Weights of a small GPT-style language model, trained from scratch on English Wikipedia.
Architecture: no biases in attention or MLP, tied embeddings, short convolutions, an embedding shortcut.
Training: a variant of Muon for these matrices, 6089 steps.
Each number is 128 + 32 x the weight over its row's rms, rounded and kept within 0 to 255. Layers, rows and columns count from 0. The size above them is the row's rms in percent of the matrix's.

# layer 4 MLP down (transposed), 512x192, rms 0.0556, rows 417-440, columns 0-95
size [101 125 102  88  94 105 106 105 110 100 112 112  91 107  97  99  97 101  94  97 102  91 120 101]
[[122 106 138 142  90 128 118  60 139  96 145 142 147 109  77 115 124  99  81 144 127 128 156  94 183  95 137 108 146 113 160 114 142  96  96 112 133 146 184 127  88 104 136 106 120 136 130 111 162 174 145 144 215 127 108 153 109 105 121 141  90  99 198 101 129 137  99 135 123 103  85 116 107 176 139 130 142 128 139  93 131  68  94 120 131 110 126 116 101 133 117  67 172 191 107 113]
 [135 150 139 148 168  64 112 106 141 114  97 193 105 145 147 128 127 107  86 157 123 133 110 165  73 161 209 171 141 161 131 157 179 106 141 100 122  87 171 121 202 137 154  95 156 137 109 111 104 177 139  35 113 120  95 139 116 103 106 138 158  95 140 142 141 101 146  76 171 182 103 126 125 158 125 137  98 140 133 150  92 154 132 123 105 158 168 138 204  99 151  81 101  99 143  94]
 [116 139 113 125 123  84 130 118 107 182 106  93 127 145  88 140 137 137 164 122  98 122 102 116 130 118  94 163  78 116  84  99 110 185 151 104 104 195  66 129 175 113 128 139 110  93  74 172 128 103  86 147 136 210 170 143 116  93 189 108 147 131 138 168 139 159 157 168 124 154 161 173 202 159 139 130 167 104 127 110 114 112 157 109 173 142 178 160 146  85 107 184 154  42 122 107]
 [164  71 116 139 142 138 123 132 190  86 167 145 190  92 131 118 122 119 207 108 140 185 161 125 117 146 129 146 124  49 146 125  56 175 190 163 132 119  77  95 156 162 125 174 130 158 105 157 132 111 107  60 141 106 145 105 122 102 126 122 153 142 127 185 117 169 175 139 166  48  82 105 161 149 101 166 145 106 132 129 132 122  98 152 118  95 117 174 154  93 170 111 145 176  94 108]
 [154 170 125 171 180 151  95 100 140 166 145 173 198 129 198 147 100 129 133 117 155 101  85 131 108 126 241 142 165 191 120 114 127 134 108 155 138 140 115 123 112 102 101 171 103 181 186 121 116 133 131 148 148  98 129  88 110 159 121  99  78 128  12 112 150 108  58 117 159 144 144 130 147 127  48 141 119 149 157 143 152  82 130 163 162  72 148 162 118 163 141 127 141 102 104 124]
 [161 100  88 116  94 106 113 161  80 120 119 204 126  73  90 121  89  85 160 172  57 165 105 152 121  88 117 141 139 117 107 104  98 133 167  96  80 111 100 171 109 139 103  82 110 135 214  87 125 100 158  95 148 149 151 100  81 172  80 133 116  99 148 164 121 185  99 117 153 194 108 147 111 201 164 144 130 137  67 111 162  70  77 120 145 110 148 127 196  90 122 153 109  67 149 109]
 [125 133 119 156 119 110 153 129  80  97 116 102  67 113 114  99 135 168 150  97 121 125 101  80 151 140 142 139 166 156 149 116 118 157 141 109 179 111 119  93 139  62 147 136  71 135 139 107 155 122 122 152 108  41 145 187  96 129 179 149 118 101 155  52  88 138 126 145 164 111 132 150 141 161  92 117  58 138 113 103 178 155  91 119 117 115 134 138 142 176 152  74 142 155 111 115]
 [106  70 132 141 109 152 108  87 161 140  91  10 162 168 148 125 175 144  90 155 148 110 147  71 138 143 131 139 194 147 201 105 143 125 125 145 135 109 177 133 121  54  81  91 145  74 160  90 133  99 176 152 134 133 184 181  95 140 164 146 125 120 207 129 122 154 146 112 110 128 181 112 144 190 153 165 141 127  97 127 139 153 122 159 134 128 121  60 136 158 128 123 158  73  98 113]
 [138 124 176 185 182 137 168 118 147 109  97 112  93 177  95 132 157 163 150 130 103 150 170  91 127 110 112 129  99  89 164 172 116 193 126  83 120  66 115  90 101  88  80 111 139  78 110 127  67 118 126 145 112 222 120 125  97 123 187 100 162 155 147 150 172 141 183 103 107 119 137 101 171 125 155 117 117 135 117 168 205 155 104 102  72  94 114  60  88 127  95 175 183 142  84  69]
 [112  94 126 151 119  85 116 170 165  98 142  89 106 181 138 126 104 147 103 165 163 162 158 188 120  72  89 129 117 102 162 147 175  80 127 137  99  92 147 152 177 108 106 105 111  74 118 132 166 136 182 106  76 161 207 145 150 159 118  87 110 141  92  91 122 181 122 178 131 138 135 131 162 161 171 143 113 152 168 134 140 156  95 153 114 176  60 108 101 132 161 123 101  68 176 121]
 [106 131 131 109 149 183 118 122 106  59 132 104  66  78 161 143 105 131 156 129 158 111 177 113 130 190 186 111 194 130 133  97  54 206  96 163 145  67 106 108 104 111 112 149 165 125 113 117 166 124 109  99 158 109 114 101 128 142 122  72 122 134 158 126 109 135 125 155 142 183 128 152 153 150 133 110  47 122 149  94 111 134 174 143 122 151 107 107 125 167 142 205 128 103 115  63]
 [ 77 114 173 137 141 165 111 102 146 110  82 110 121 151 155 139 106 137 170 114 154 111  88 109 143 155 149 138 151 161 121 185 114 119 130 141 111 116 119 156 129  91 156 188 102 150 145 138  89 114 132  92 107 172 121 166 134 165 126 119 115 107 136 124 177  84 162 134 102 137 163 148 122 157 113 154  55 131 136 177 145 167 102  97  94  98 128  91 104 173 124 125 126  60  88 144]
 [119 107 152 171 136 101 112  81 136  91 118 211 207 130  84 103 154  89 135 156 125  93 203 170 139 103 162 156 134  73  56 113  95 126 147 161  93 123 143  71  46 154 155 154 127 129 112  87 165 162 117  93 150 118 141 165  81 130  92 122 108 122 255 130 177 159 108 112 124 134 103 107  71 107 155 117 158 167 124 106 176 114 112 111 133 170 168  89 101 125 137  84 136  79 147 148]
 [169 202 141 158 187 140 153 101 146 151 137 126 167 111  92 152 148 118 108 130 145 111 102 153 115  85 122 145 141 139 104  80 118 143 136  92 137 178 140 120 152 170 159 122 119 133 140 119 114 114 119 110 186 122 216 170 159  98 150  84 103 155  73 161 135  78 113 141 148 103 140 156 139 112 116  80 136 154 142 104 109  53 152 103 210  93 104 141 123 144 136 153 150 166 137  80]
 [143 116 156  86 113 136 170 155 117 114 149 157 156  95 117 101 134 139  91 115 129 142  81 175  99 141 138 156 116 184 136 104 131  37 128 154 147 135 154 110  96  81 157 229 198 137 101 119  91 127 120 137 112 136 137 178 138 162 130 173 127 139 124 155 147 144 101 192 136 101 154 118 150 133 155 110 171  99 101 124 126 151 138  76  84  95 102 136 130 123 113 134 193  89 111 108]
 [125 119 141  73 131  75 139 129  97 171  98  75 107 105 116  96 132  71  75 138 145 137 104 163 103  93 136 140 168 194  95  99 147  91  63 118 117  93  86 106 165 116 168 122 175 141 170 113 137 102 155 129  92 114 115 106  83 200  90 131 116 149 198 184 114 117 138 166 127 155 127 117 153 164 148 190 117 105 105 140 118  76 131 103  68 138 101 160 128 122  85 144 132 139 173 218]
 [201 133 156  84  98 129 115 139 126 127 135 181 105 125 133 125 163 123 126 116 175 159 159  93 182 133 137 149 147 160 148 116 136 177  72 118 103 127  70  84 157 133 145 139 151  89 101  84 144 138 189 218 126 131 120 199 137  98 139 213 110 139  82 113 120 150 138 107 137 129 127 142 124 159 126  70 116 119 162  76 117 107 155 180 104 157 130 141 101 128 119 134 149 112  97 148]
 [ 59 127 125  89 131 112 118 147 139 154 117  85 172  95 140 150 122 110 121 117  82 104 159 142 132 148 136 120 133  74 132 193 166 150 166 149 133  99  98  73 132  91 121 105 119 113 122 161 121  93 161 125 130 238 132  78 109 131 130 138 113 123 255 100  62 151  74 162 106  87 157 111 120 124  88 173  87 123 129 116 106 164 165 124 104 105 111 127 177 126 117 123 156 115  86 165]
 [161 165 163 229  94 109 107 164 170 117  93 154 168 129 156  59 121 122 134 122 143 121 140 161 164 139 127 166 139 128 155 127 123 142 115 118 164 131 179  57  35 121 169 195 116  97 140 124 202 146 130 109 162 116 122 184 131 118 112 121 135 106 205  67 131 153 114 158 116 118 144 131 109 142  85 152  96 114 132  73 107 124 123  96 109 139 110 111 159 108 171 106  61 173  85 171]
 [123 113 167 201 191 153 115 152 183 151 110 135 133  65 117 126  90 141  86 159  79  99 107  99 148 107 101 143 111 127 144 144 146 142 167  55 107 144 190 181  83 108 170 186 107 151 124 134 135  98 121 140 118  84 117 132 126 142 100 142 128 145 116 195 115 136 177  78 145 142 137 129 158 124 147 156  94  95  91 135 188 127 142  87 112 162 114 122 113  90  81 120 114 158 124 111]
 [169  63 135 120  96  90  68 212 114  96 133 120 114 159 130  65 172 179 108 153  94 129 154 123 174 162 200 124 166  49 164  90  66 175 126 145 123 146 153 147 152 152  79 103 121 110 100 140 130 170 127 127 122  86 160 101 140 106 117  66 139 120 121 158  87 103 163 112 132  77 129 128 115 140 124 154 110 110 173 145 147 129 144 176 174 135 122 107  89 117 155  75  99 114 105 189]
 [156 139  98 174  36 146 152 143 135 141 182 122  79 187 107 125  81 131 152 132 153  71 137 132 128 127 103 142 142 185 134 119  72 131 142 175 124 150 138 134 167 124 117 126 124 111 112 109 181 129 129 133 123  99 140  66 112 130 159  89  93  97 138 147 151 120 169 166 150 191 144  83 118 165 163 118  98 140  40  71 115 145  76 102  79  90 160 121 148 116 162  93  80 138 134 116]
 [ 69  97 120 128 108 119  85 121  92 143 118 100 134 111 108  78  89 123 175 125 164 147 121 149 160 228 134 102  91 177 169 108 152 106 121 163 138 164 153  59  98 102 115 145 180 147 117 128 103 191 132 125  83 121 116  84 100 135 138 114 163 100 217 133  87  62 136 120 132 138 140 126 185 169 150 100 119 106  83 184 129 114 185 143 120 117 143 112  69 136 130 139 104 150 152 155]
 [127 128 111 113 135 138  94 151 127  87 115  88 184  91 121  58 112 177  89 101 110 136 113 113 129 143 107 154 102 129 106  45 164  13 112 156 188 131 125  99 126 122 108 144 109 114 131  84 165 149 129 133 156 181 153  87 122  95 121 135 144 123 121 129 102 121 122 143 167 141  75 176 145 130  96 103 132 111 122  72 131 156 133  60 135 131 138 163 120 117 182 124 176 124 151 133]]
# layer 4 MLP gate, 512x192, rms 0.137, rows 418-441, columns 0-95
size [117  99  96 100 104 105 112 106 100 102 116  81 104 105  99 102  91 107  94 107  96 123 100 108]
[[132 102 143 160 118 133 103 139 118 177 127 172 112 118 188 131 127 167 176  74 149 137  96 116 102 174 111 194 154  67 114 104 165 141  91  96 168 110 121 148 185 169 122  99 156 164 101 120 147 123 136  90 116 135 161 116 101  98 165 138 122  97 118 173 147  89 104 120  86 126 105  64  99 142  59 131  91 125 114 147 121 144 147 147 158 135 104 157  59 128  84 183 122  91 152 149]
 [148  80 127 105 160 106 126 139  88 140 209 110 165 152 126 120 144 129  38 148 113 123 143 177  50  71 132 132 170 168 167 149 144 106 153 123 156  98 112 143  95 108 174 167 117 119  79 122  79  55 168 147 174 104 185 146  73  92 164 108 105 113 134 137 147 190 115 115 131 138 184  29 154 112 135 124 158 140 138 127 115  93 127 126 108 149 153 100 112 128 141  72 137 123  90  83]
 [187  82  77 151 133  70 158  85 104 117  86 104 108 131 130 135 116 201 184 160  86 115 175 120 167  76 140 141 184 120 103  82 126 167  99 146 151 125 148 176 134 119 149 105 146 154 142 122 133 102  98  60 145 121 143 120  62 138  84 116 148 148 140 118 118 126  58 105  99 177 173 103 151 106 113 123 163 122 131 120 111 140  77 116 148 186 107 107  92  82 115 149 108 148 119 184]
 [ 67 162 113 170 138  86 103  96  95 157 138 131 176 141 164  42 150 140  95 177 146 124 155 170 143  77 129 117 190 161 115 148 134 111 111 175 119 155 122 120 144 166  91 121 127 149 141  99 130 117 106 132 154 182 125 139 142 182 148 173 177 114 113 107 171 174 203 143 172 195  95 152  88 155 110  89 116 117  63 120 157 153  85 158 114 136 116  93 135 110 100 108 121 184 140 138]
 [179 132 151 113 120  94 137 179 120 132  34 119 118 159 124 142 173 105 150 192 164 130 119  76  80 160 139  77 214 149 112 151 127 164 128 147  96 147 108  74 142 210  86 118 123 162  72 132 115  63 137  79 145 129  98 124 122  83 147 173 136 102 102 184 163 151 114 164 116 135 131 223 128 112 190 141 184 159 139 154 137 149  78 153 126 158 164 111 135  63 111  58 120  77  97 130]
 [149 146 146 128 152 166  99 108 164  51 110 191 122 109 106  96  79 115 117  99 162 141 126 172  75 158 118 148 126 120 135 125  93 123 113  92 125 126 120 146 131 122 111  95 159  84 118 147 137 140 124 186  98 118 168 136  99 173 151  67 134 177 160 110 148 104 118 158 105 169 121 148  97 132  88 109 114  96  79 142 129 116 138 138 152 106 145 162 135 150 161 126  94 138  48 157]
 [163 128 126 134 134 105 114 176  73 140 167 137 181 113 143 219 139  86  71 134 111 124 152 126  57  94 126 137 132 167 168 225 115 128 102 105 171 115  80  92 130 123 103 181  45 143 106 109 135 128  91 132 171 125 156 143 111 162 140 191 168 107 119 185 120 150 176 149 133 158 108  49 101 140 109 110 135 116 182 113 125 140 154 132  64 153 172  93 106  97 113 119 157 191 182 114]
 [187 130  72  97 168 128 112 117 125 125 130 166  81 111 129 125 142 106 127  81 141  86 139  90 156 113 140  95 112 168 111 126 135 138 143 131 139 163  90 118 124 171 155  73 115 152 146 108 113 113  72  88 120  81 148 118  96 168 121 148 146 128 184 160 145  89  78 171 120 119 152 141 152 104 155 156  81 121 118  99  88 134 124 168 136 131 161 150 118 162  86 235  95  90 127 115]
 [119 148 149 137 158 129 118 143  61 146 136  96 100 127 190  76  80 110 123 118  94 133 111 195 176  92  98  66 112  79 106 166 105 160  61 138 140 106 187 113 133 188 168 153 122 107 137 137 225 150 151 110 166 123  56  95 132 202 112 166  89 209 103 130 129 115  98 146 126 118  99  89  91 125 133  92  90 145 121 153 119  98 119 138 101 142 204 115 133 100 164  76 153 140 138 135]
 [124 144  96 127 130 127 107  48  88  69  85  70 155   7 158  98  92 114 180 123 116 124  86 138 128 148 161 106 188 106 111 160  69 142  93 154  86  93  72 149 104  75 121 138 107 129 146 157 143 133  92 101 133 119  79 138 139 150 123  93 101 137 127 127 133  83 192 104 108 141 148 118  85 110 154 112 134 141 178 120 121 124 135 134 173  86 123 123 136 100 116 117 143 142 118 128]
 [121 123  70 161 200 138 100  77 162 141 128 136  92 181 159 186 149 144 130  80 118 102 110 162 150 136 246 111  95 129 113  92 157 190 142 110 142  92 179 106 118 145 120 163 119 116 103 151 142 152  83 127 170 149  78 126 164 140  87 172 132  51 154 143  74 121 148 111 105 167 132 114 109  89 134 109  91 138 127 154  87 134 104  89 130 161 170 118  91  68 111 113 185 174  84  80]
 [ 69 108 165 157 153 136 123  85 102  78  84 170 118 159 136 130 116 102 151 124 185 127  97 112 127 123  95 119 153 159 134  63 126 142  73 121 146 158 162 150 111 149 118 108 197  95 150 100 122  96 128  99 147 141  93 128  36 115 124 113 165 161  86  81 120  68 115 101 134 142  71  83  56 109 132 129 130 134 130 151 173 108 139 137 129 144 119 109 100 175 141 108 158  73 137  89]
 [ 94 152 128 119 148 135 170 147 113 164 151 105  96 132 105 133  69 159  95  98 111 164 105 169  99 110  97 158 167 125 122 134  79 122 139 106 113 182  82 151 102 160  75  58 116  99 103  95  84 126 152  92 155  61 168 158 127 137 129 160 147 122  93 149 105  98  69 131 102  92 160 117 138 155  46 151 144 133 207 108 155 145 150 161 149 113 121  86 119 127  97 110 142 162 164 138]
 [ 98 147 178  59 142 131 164  94  97  81 175 135 182 141 139 151 123 121 143 111 151 201 131 174 103 136 167 122 124  80  96 159  83 118 137 134 142 164 136 120 143 145 160 116 109 135 112 104 161  99 146 119 134 171  76 133 128 149  72 190 121  94 123 142 121 159 146 140 161 154 152 116 143  95 124 180 149 144 126 138 142 123 159 205  77 124 137 130 126 193 143 113 197 197 165  92]
 [178 112 157  92 122  72 140  95 129 126  83 118 148 121 116 143 109 129 110 126 136 149 112  65 143  92  69 116 136 119 116 115 138  79 122 122 113 140 169  68 164 135 124 142 134 131 166 124  79 149 146 136 131 104 146  79 121 176 125 127 167 142 114 106 165 116  86  80 131 131 177  94 111 122 103 171  99 103  98 153 164 138  87 108 132 162 112 133 136 141 119 136 137  87  92 140]
 [ 97 128 114 116  86 134 142 122  92 156 103 117 125 118 182 111 169 134  95  94  97 111 150 105 143 150 181 131 162 140 167 164 179 181 132 153 136 119  81 119 100 119 125 173 131  73 140 107 124 172 156 153 151 158 136 131 164 162  78 177 142  97 131 160 162  74 115  67 118 112  95 192  48 137 134 138  63 125  94  85 131 111 112 139  95 152 139 111 107 148 186 158  97 143 101 126]
 [135 146 181 118  97 142 171 106 138  39 123 141 147  91 136 169 140 138  97 175 136 133 181 155 157 141 133 127 118 149 121 157 200 114  86 120 164  58 138 116 164  99 143 138  99 137 165 160 134 163 149 125 112 175 148 138 136 177 109 167 124 174 151  85  64 117  90  86 113 177 155 124 223  88 136 141 106 125 101 162 140 185 130 164 154 136 141 119 124  98 121 150 111 103 127 134]
 [121 128 105  97 125 118 157 112 103 141 117 135 103 100  79 180 197 187  95 114 116 148  93  74  68 131  70 111 141 161 130 181 138 111  87  86  95 117  96 132 149 136 103 146 134  86 119 108 134 107 142 127  86 146  86 133 125 122  74 154  84 168 143 139 136  73  90 160 132 156 131 146 101 129 136 146  87 143 147 172 159 153  48 139 126 175 120 122  97 138 172 139 151 118 101 141]
 [167 125 137 119 166 130 109 129 161 171  92  39 121 133 138 140 125 101 130 162 143 147 148  90  83 100 149 131  94 118 133 112 138 161  93 108 127  83 138 137  92 106 123 140 110 129 163 172 155 109 121 115 141 127 178  71 131 118 117 143 176 111 153 145 121 103  64 181 158 135 160 131 130 103 188 129  56 102 122 148 158 160  98 145 135 135 194 111  92 112 169 195 130 136 194 135]
 [134 123  98 116 141  59 143 146 158 139  88 125  94 118 146 130  90 187 115 118 153 160  91 110 197 149 145  90 138 137 142  96 118 159 132 147  81 194  85 184 128 127 158  97 151 146 125 147 107 154 115  82 131 183 110 149 111 101  74 138 155  82  65 145  85 107 111 117 104 171 122 101 129 116 136 130 104 146 115 125 131 126 144 113 146 156 193  89 162 121 131 154 129 173 106 144]
 [ 65 175 159 133 140  71 162 128 140 111 182 119 117 109 157 123  93 109 156 112 114 148 105 155 141 143  77 157 152  95 111 138 184 133 163 154  33 153 156 166  98 131 118  99 116 116 114 158 132  93 102 178  76 137 158 137  75 155 117 166  23 193 129 136  98 137 133 137 108  72 106 108  51 137  68 101  90 138 129 134  74 119 131 153 121 128 140 145 143 125 105  83 164 122 105 157]
 [126 155 111 118  79 142 128  82  74 149 189 135 116 135 158  97 120 155  73 180 149 109 130 124 138 108 157 121 189 146 124 100 130 172 130 134 122 105 137 148 129 175 119 112 134 146 154 157 165  92 138 103 140 133 155 145 142 129  84 157 142 135  92 105 116 153 137  92 136 143 113 188 117  98 106 134 108 140 138 133 103 136 121 113 112 122  98 129  68  79 134 137 128 162 220 179]
 [124 138 107  79 154 133 115 184 148 173 112  92 115 101 122 118 121 172  97  82 153  91  83 115 110 130 149 182 104 130 135 109 154 161  78 128 212 168 154  71  94 151 122 130 137 144 143 131 114 147 131 136 151 105 110  79 173 174 126 135 145 150 143 109 112 144  77 210 122 120 128 158 177 139  88 118  99 113 144  52 112  79 150 157 168 130 135 114 172 174 167  97 128  95 145 154]
 [171 116 101 107 154 167  92 107 129 174 210 124 154 221 120 105 160 198 126 179  94  73 140 152 128  96 153 137 159 100 114 164  83 114 139 116 156 133 130 152 129 142 118 120 150 142 138  94 148 130 105  90 136 106 159 131 155  99  41 160  80 103 142 111 162 125  75 113 181 143 180  86 156 145 103 183 112 170 120 147  94 148 125 126 153 104  80 157 177 153 117 132 143 135 197 153]]
# layer 4 MLP up, 512x192, rms 0.141, rows 418-441, columns 0-95
size [116  93  95 102 106 111 115 100 100 114 108 104  93 104  94 100  75  98  90 100  92 110  92 102]
[[117  84 132  99 208 116 140  63 139  99 113 141  92  96  87 130 128  80 107 128 136 199 130 140 109 106 100  86 124  86 102 158 169 103 206 140 151 139  95 106 129 172 108 185 171 103 102 114  84 155 159 133  90 118 156  99 151 183 106  76 107 132 145 104 127 169 137 102 150 163 101 147 211 150 150 119 121 115 149 111 148 154 144 125 131 157 135 130 159 147 160  90 164 140 131 107]
 [166 104 159 150 170 143 168 125 136  51 122  93 104 119  50 140 117  73  86 156 187 185 166 124 163 142 134 124 132 128 141 173 130 125 178  92 184 112 103 143  91 152 148 153  86 107  63 120 110 166 100 177 135 138 109 138 110  85 131 112 132 103  78  86 178 143 122  97  75 135 123 176 165 107 177 114 135 156 131 103 109  82 151 134 144  89 161  90 184 139 111 182 105 187 127 153]
 [103 129  90 143 113 134 191 121  47 105 116 132 171 142  96 138 128  98 128 174  69  68 149 141 126 115  66 121 101 136  82 101 118 130  64  92  93 124 104 122 163  95 101 155 143  99 123 154 134 106 144 108 163  99 115 107 222 206 113 197 171 104 167 163 102 163 152  93 165 144 138 115 162 138 138 134 154  72 138 164 149 122 105 104 102 129 146 147 135 104 102 128 186 149 104 125]
 [112 139  84 154 144 105  79 163  97 137 101 136 195 112  92  98 130 112 132 142  97 124 162 116 104 133 118 103 171 144 159 128 141 167 156 116 156 183  91  99 159 114 133 109 104  88 135 115 155 134  91 153 117 136 171 152  64 194 122 119 126  95 134  93 122 180 139 183 123 113 110 119 125  76 122 146 154 156 109 143 103 199 122 163 158 187 128 108 119 177 187 146 130  59 117 129]
 [ 99 145 163 121 111 143 114 136 126 176 153  84 116 180 107  98 156 112 151 140 104 109 127 109 129 115 188  82 186 143 171 132 119 175 135 126 141 132 109  93 142  74 140 146 170 155  75 232 133 127 133 127 163 142 114 118 137 204 121 102 139 159  94 115 163 142 184  95 141 129 147  59  92 196 124 138  91 123 187 141 118  63  67 134  98 175 127 147 121 137 167 133 101 109 161 141]
 [138 128 119  79 107 113 138 101 134  98 164  80 211  64 166 193 134 124  90 147 156 199 161 109 112 114 120 111 117 160 152 118  34 117  88 111 106 168 153 174 160  85 149 106 130 162 124 135  60 115  98 127 105 148 143 146  89 109 152 130 159 153  97 118 166 122 118  44 134 124 127 140 141  71 138 166 208 148 150 129 151  96  98 141 128 127 167 112 104 161 146 139 118 149 132 131]
 [136 174 152 177 158 101 118 123 171 128  69 136 194 120 130 150  96 129  67  76 173 119 163 112 165 158 121 153 109 199 136 152 115  58 139 139 115 120 168  88 127 120 122 139  93 168 145 114  88 146 124 112 171 133 126 119 152  72 154  57 181 131 122 139  93  74 129 199  51  69  89  81 108 138  98  81 105 122 155 119 165 159 159 112 128 173 204 104 120 112 130 167 156 106  76 133]
 [144 106 142 147 180 132 103  92  43 117 121 176  82 108 132 113 130 135 154  80 128 110 166  88 146  84 160 105 105 125 125 109 108 122 120 127 167 168 100 100 123  96 106 112  91 136 141 168 109  90  78  71 154  93 125 125 110 175 163 145 173 138 177 163 117 119  48 173 192 106 124 178 157 143 120 141  89 101  91 108 100 138 123 173  94 139 114 155 133  88  79 149  55 149 119  91]
 [116 174 100 115 132 121 151 117 186 124 171 115 147  88 109 154 183 139 145 124  52 156 119  84 137 195 146  95 106 110 113 162 145  72  95 166 123 142 166 120 131  52 121 142 110 122  92 104 142 105  92 116 109 189 157 179 179 172 130 145  91 111 155  95  95 108 127 129  96  95  93 143 149  88 146  76 163  96 107 163 151 105 135 139 148 101 169  98 104 122 101 140 100 143 133 133]
 [157 172 140 159 139 110 108 120 128 194 153 166 196 127  88 191 136 143 144  58 137 144  99 144 125 126 106 153  71 117  84 103 189 147 100 115 102 152 144 118  97 107 124 119  93 131 119 132  92 178  62 184 150 134 109 126 158 190 139 140 143 105  98  56 117 142 151 118 104  62 148  62  88 108 162 161 180 120 109 138 102 121 155 143  95 111 153 154 160 102 123  65 207 123  98 128]
 [167 149 121  92 124 114 131 137 151 122 139 122 160  49  89 117 133 109 111 153 167 208 117 162 156 139 133 124 108 129 158 110 157  98  61  97 104 158 113 134 129 131 114 143  75  66 136  93  82 173  59 124 126 110 177 159 119 108  97 134 153 109 164  54 115 133 140  78 125  86 100 137 127 173 107  97 164 125 156  83 143 126 168 119  92 129 122 114 121  86 235 119 103 152 166 129]
 [163 134 103 118 128 174 124 109 123 145 103 134  76  62 158 162 144 127 125 107 111 105  64 138 108 183 141 135 154  48 197 168 189  73 132  80 145 118  83 156 172  64 130  88 177 149  82 149 144 125 131 211 134  95 159 111 129 150  89 113 160  78  92  85  78 131 109 135 145 120 191 190 185 104  99 145 139 129 117 159 141 139 191 133  79 147  85  78 167 122 148 199 170 144 100 103]
 [112  88  93 129  89 116 188  90 141 159 158 131 149 106 141 135 136 170 124 130 176 146 140 145 167  59 152  97 166 175 130 106 192 128  97 159 107 140 140 131 175 155 153  96 141 101 153 128  91 155 102 100 155 145 169 151 104  93  71 199  72 140 148 111 117 204 185  84 175 161 125 140  94  87 111  97 143 103  95 142 128 111 132  96  68 141 160 157 116 123 171 202 128 107 124 139]
 [120 128 108 147 148  73 121 105 147 131 134 108 164 144 144 141 110 111  89 147 172 165 140 146 116 118 111  87 164 124 147 159 133 123 204 109 152 137 110 134  78 145 118 131 120 147 136 147 105  52 146 138 167 135 133 107 192 138 168  75  85 142 119  98  59 106 105 156 154 134 177 152  20 163  82 169 135 177 141 114 116 133 155 101 146 167 113 154 116 150  66 126 185  60 237 126]
 [163  97  89 193 164 164  74 155  86 113 170 119 119 138 120 153 180 181  90 131 136 113 114 160 124 191 114 144  74  63 182  68  78 109 132 115  75 109 147 135 136 147 113 136 139 136  68 117 141 158  95 114 124 174 147 120 151  80 151 142 139 126 117 138 140 127  96 179  69  77 127 124 150 155 124 105 144 154 131 131 157  96 182 134 143 111 125 125  84  80 175  96 167 132  95 169]
 [213 150 113 112 153 142 160 122 131  90  74 160 132  93 112 142  90 127 115 161  80 127 130 123 117 129  52 104 140 119 128 117 102 161 127 168 127  83 184 109  95  75  92 130 130 173 131 169  75 123  66 106 101  74 101 112 158 103 204 146 133 134 127 180 140 140 173 116 153 134 184 157 136  90 144 142 137 135 101 115  83 140  78 159 203  65 153 101 149 130 152 116 101 102 119  91]
 [152 148  86 154 119 133 113 145 104 176 138  83 114 141 125 116 127 170 136 127 139 142 101 118 112 136 104 121 115 106 118 107  60 141 133 122  41 193  89 143 101 158 127 152 144 147 162 151 130 139  91 141 136 112  90 136 130  29 125  91  76 139  98 115 171 142 139 123 133  45 106 148  89 140 167 110 105 150 163 126 132  83  96 107 165 128 106 113 119 122 135 117 145 131 183 138]
 [116 113  77 155 132 107 112 177 112  75 123 149 112 103 188  68 159 114 127 176 155 165 124 137 110 150 161 103 118 165  84 119 114 191 143  85 132 111 100 117 158  93 115 139 124 142 162 131  74  91 150 162 130  80 148 132 113 140 148 110 190 130 155 121 105 172 180  53  71  51 161 102 118 130 124  98 124 144 129  99 150 131 139 142 145 153 162  92 168 188 103 130 128  90 195  71]
 [152 139 126  83 170 143 120 143 151 119  79  81  88  88 112 169 131  99 171 159 161 175 140 122 112 203 141 143 134 128 161 108 189 199 184  85 168  90 106 170 114 139  95 110 146 141 123 168 163 117  88  98 165 161 182  92 131 136 115 150 162 182 149 127 128 120 100 165 153 155 149  59 137  97 185 131  87 103 155 117 169 126  99 171 103 105 175 109 114 124 160 134  99 138 206 145]
 [185 129 162  59 126 149 129 144 132 154  92  57 136 151 175  98 157  89 134 119  89 137 192 145 127 175 137 123 170 106 113 173 185 128  97 156 142 128 139 157 157 139 159  87 166 191 144 147 105 121 143 113  97  83 109 133 135 124 153 152 120  92 119 149 124 144 176  29 154 134 145 156 203 101 122 139 127 171 114 118  89  59 231  82  88 108 156 133 183  87  97 169 119 116 134 168]
 [ 57 118 179 113 129  74 149 146 130 133 170 164 135  77 112 153  68 138 115 118 152 159 142 112  93  98 102 186 106 154 116 145 145  92 120 108 111 116 169 165  91 134 125 167 106 133 159 171 109 113 128 133 152 153 193 145 163 134  61 150 113 129 166 127 117 104 146 156  73 100 163 101 139  74 111 135 171 161  83  52 109 153 136 192 149 139 120 149 173  94 156 148 160 184  78 161]
 [157  94 159 112 126  98 125 151 160 108 121 111 130 167 164 160 155 128 222 143  83 169 124 118 130 124 165 150  50 135 127 176 149 158 111 145 115 132 116 138 133 126 166 123 142 167 136 123 103 149 132 147 152 153 108  99 146 129 124 143 128 151 146 121  86 133 115 165 155 134 164  90 152 125 159 106 156  87  69 142 141 155 157 112 154 182 105 135 131 117 136  76 123  85  64  82]
 [203 126 132 143  60 125 162 100 121 130 143 152 128 130 128 136 184 103 112 150 133 169 110  80  95  90 123  88 136 145 119 145 114 163 157 128  89  92  98  98 114 204 114 112 158 133 120 135  86 122 183 113  50 112 102 155 104 102 117 158  54 160 137 165 181 162 131 101 125 102 159 114  99 123 154 126 143 120  71 117 130 145  79  99  96 134 121 170 134 127 125 104 134 128 116 132]
 [160 187 149 127 125 166 137 129 183 128 168 159 146 122 106 122  84 144 128 150  98 191 128 136 137 103 140 110 110 153  92  78 130 129 140  47 112  98 208 113 166  52 162 107 144  90 165 105 196 113 141 182 167 210 143 117 146 146 121  77 124 116 133 135 103 159 117  93 166  97 121 145 149 150 124 106 125 124 116 129 141 143  87 120 149 167 100  93 145 163  86 101 133 117  74 120]]